Part of a small language model's weights.
Training: a variant of SOAP for these matrices, 99M tokens, 3028 steps.
Each number is 50 + 10 x the weight over its row's rms, rounded and kept within 0 to 99. Layers, rows and columns count from 0. The size before them is the row's rms in percent of the matrix's.

# layer 2 MLP down (transposed), 512x128, rms 0.174, rows 392-397, columns 0-127
099:54 50 55 58 62 68 51 51 62 35 64 41 66 45 50 55 50 31 47 50 46 49 56 31 45 47 73 66 54 44 76 51 58 59 31 48 39 59 65 47 32 45 68 56 34 61 54 35 46 52 44 31 46 45 52 60 54 58 44 34 53 53 36 41 51 55 42 51 44 54 44 46 54 65 41 36 56 40 38 65 51 56 72 50 53 31 42 47 60 42 48 53 50 48 63 68 36 30 46 63 52 55 50 47 56 48 56 47 43 64 54 59 55 33 54 51 42 47 42 46 55 62 46 44 53 71 48 36
057:52 63 55 39 48 44 41 36 53 56 44 43 59 43 60 45 49 49 38 46 41 53 48 55 52 63 55 58 44 47 32 49 49 38 64 58 50 58 57 55 53 56 35 55 44 44 51 38 47 46 45 62 54 41 56 46 56 57 90 64 45 46 51 57 37 48 39 51 39 61 73 64 60 54 60 58 35 39 51 51 34 49 32 64 58 60 48 44 38 57 41 58 57 52 48 47 31 38 28 58 36 54 49 54 56 50 55 56 56 60 50 43 59 50 61 59 39 54 57 47 55 42 22 35 51 61 76 69
106:52 54 53 42 62 51 41 29 45 58 55 33 47 49 54 42 54 61 32 53 43 47 38 56 50 43 64 53 51 58 50 55 52 55 38 47 65 47 43 47 43 47 45 49 79 56 31 56 57 46 36 60 47 56 72 47 55 52 40 71 38 47 52 44 47 48 44 57 36 54 65 63 33 41 48 34 61 59 39 27 49 63 41 32 66 53 54 54 37 57 36 38 47 26 63 35 58 58 47 46 40 45 56 41 58 33 49 56 53 60 57 45 51 41 54 39 53 45 53 61 56 61 47 32 59 69 46 59
102:43 55 59 61 49 53 47 38 39 33 63 61 43 63 49 46 57 35 50 43 61 50 60 57 50 61 40 49 37 40 64 48 28 59 38 55 38 65 42 39 72 52 63 57 75 50 43 64 36 69 54 47 43 61 74 47 57 43 63 53 46 55 36 56 48 44 61 55 53 54 54 55 48 38 43 36 48 55 54 63 45 43 28 53 49 52 43 65 47 55 60 60 45 53 77 67 45 39 46 59 58 38 31 30 50 46 58 58 47 57 42 53 45 46 41 42 50 53 43 61 51 57 48 64 67 53 55 48
093:48 54 39 42 50 44 52 49 41 56 67 37 65 58 65 50 60 38 62 48 51 53 60 57 37 51 53 61 55 69 49 36 44 47 56 48 64 60 40 56 50 58 31 51 56 45 52 48 48 69 44 62 64 55 50 42 48 34 40 43 31 61 45 64 65 43 62 46 49 61 45 47 44 38 25 30 69 45 46 67 51 52 41 39 49 57 67 48 34 50 46 45 44 58 48 53 46 31 71 27 52 55 53 45 51 65 46 50 54 55 55 46 48 45 38 45 49 38 42 44 49 68 38 41 33 54 64 29
109:47 58 64 30 29 59 63 51 61 53 41 67 45 54 45 64 48 46 42 64 32 69 62 55 48 53 61 44 57 60 37 60 64 41 56 46 30 50 57 60 51 41 33 47 48 52 31 42 60 41 51 57 43 51 64 43 57 42 56 52 48 53 26 39 34 53 47 48 64 53 37 34 40 40 57 47 61 51 50 35 40 55 52 21 41 62 41 49 36 50 34 48 58 53 63 58 43 50 53 67 38 47 66 48 43 59 47 64 60 49 63 48 49 52 51 59 56 50 55 55 51 40 73 48 48 45 41 54
# layer 2 MLP up, 512x128, rms 0.182, rows 393-397, columns 0-127
042:40 44 38 56 39 52 52 62 50 48 50 54 51 48 45 49 49 45 48 53 55 37 65 51 62 44 50 61 43 19 57 41 41 50 49 69 45 55 48 69 33 65 45 33 60 48 32 37 60 38 48 39 52 48 44 66 44 58 44 43 58 48 54 50 56 41 30 60 54 62 47 51 38 51 47 53 46 57 43 45 50 44 46 41 32 40 48 44 53 28 46 43 36 32 63 28 47 52 41 56 63 40 54 29 54 55 36 58 42 55 41 56 56 44 38 32 40 26 52 57 49 52 58 59 26 47 65 44
102:41 57 57 44 44 57 60 70 56 53 58 45 47 56 51 48 59 41 64 64 48 46 62 61 40 46 51 60 43 48 41 22 60 36 55 65 42 64 46 48 54 77 46 41 51 34 63 60 46 39 45 60 56 61 44 46 37 57 38 47 28 34 56 51 38 51 36 40 53 38 39 37 66 57 49 42 65 50 48 61 53 52 64 37 70 52 40 50 56 43 41 44 60 43 51 53 62 67 51 52 43 47 48 38 50 26 53 46 53 49 48 37 60 38 36 41 53 53 49 55 72 42 56 46 61 73 55 48
099:63 31 65 52 36 51 61 58 52 42 75 52 57 51 41 33 63 44 62 49 48 50 49 27 44 68 54 53 27 59 39 27 62 47 45 58 41 36 46 63 52 44 46 58 52 46 30 54 27 47 64 46 64 41 33 53 64 50 45 43 45 47 54 32 54 45 46 51 47 47 41 63 35 43 55 52 55 49 37 60 54 39 44 47 55 54 58 62 57 62 56 32 45 41 36 50 35 48 42 55 59 53 62 63 59 53 56 68 65 60 53 49 35 61 54 55 50 47 42 52 54 55 53 56 31 47 44 51
100:39 45 47 54 65 53 59 49 51 46 43 53 44 40 39 43 60 49 31 48 54 65 55 44 57 49 45 53 33 63 54 59 59 39 54 48 61 58 45 30 41 46 34 40 62 62 55 50 50 54 29 42 53 40 45 41 46 55 45 43 59 51 47 37 49 50 34 31 66 60 32 52 63 34 67 69 45 56 65 53 48 62 65 41 60 34 40 24 57 49 41 53 46 45 55 40 49 51 41 48 39 40 35 54 36 49 37 56 65 43 47 42 50 61 50 47 52 39 57 22 45 47 63 50 56 34 46 71
110:40 43 51 64 45 49 59 48 51 46 55 42 63 57 53 25 59 52 37 53 48 41 45 36 37 56 45 48 53 49 59 36 60 32 41 44 55 31 35 52 55 47 37 61 52 51 49 51 63 38 66 52 55 67 50 64 45 46 32 37 54 33 51 51 58 53 52 63 59 42 47 57 39 50 70 40 52 43 47 45 52 45 53 50 55 61 70 32 50 49 56 68 69 44 58 66 51 71 54 21 47 50 60 55 37 42 49 62 48 49 41 55 55 63 63 48 26 59 48 39 47 48 50 34 37 42 63 55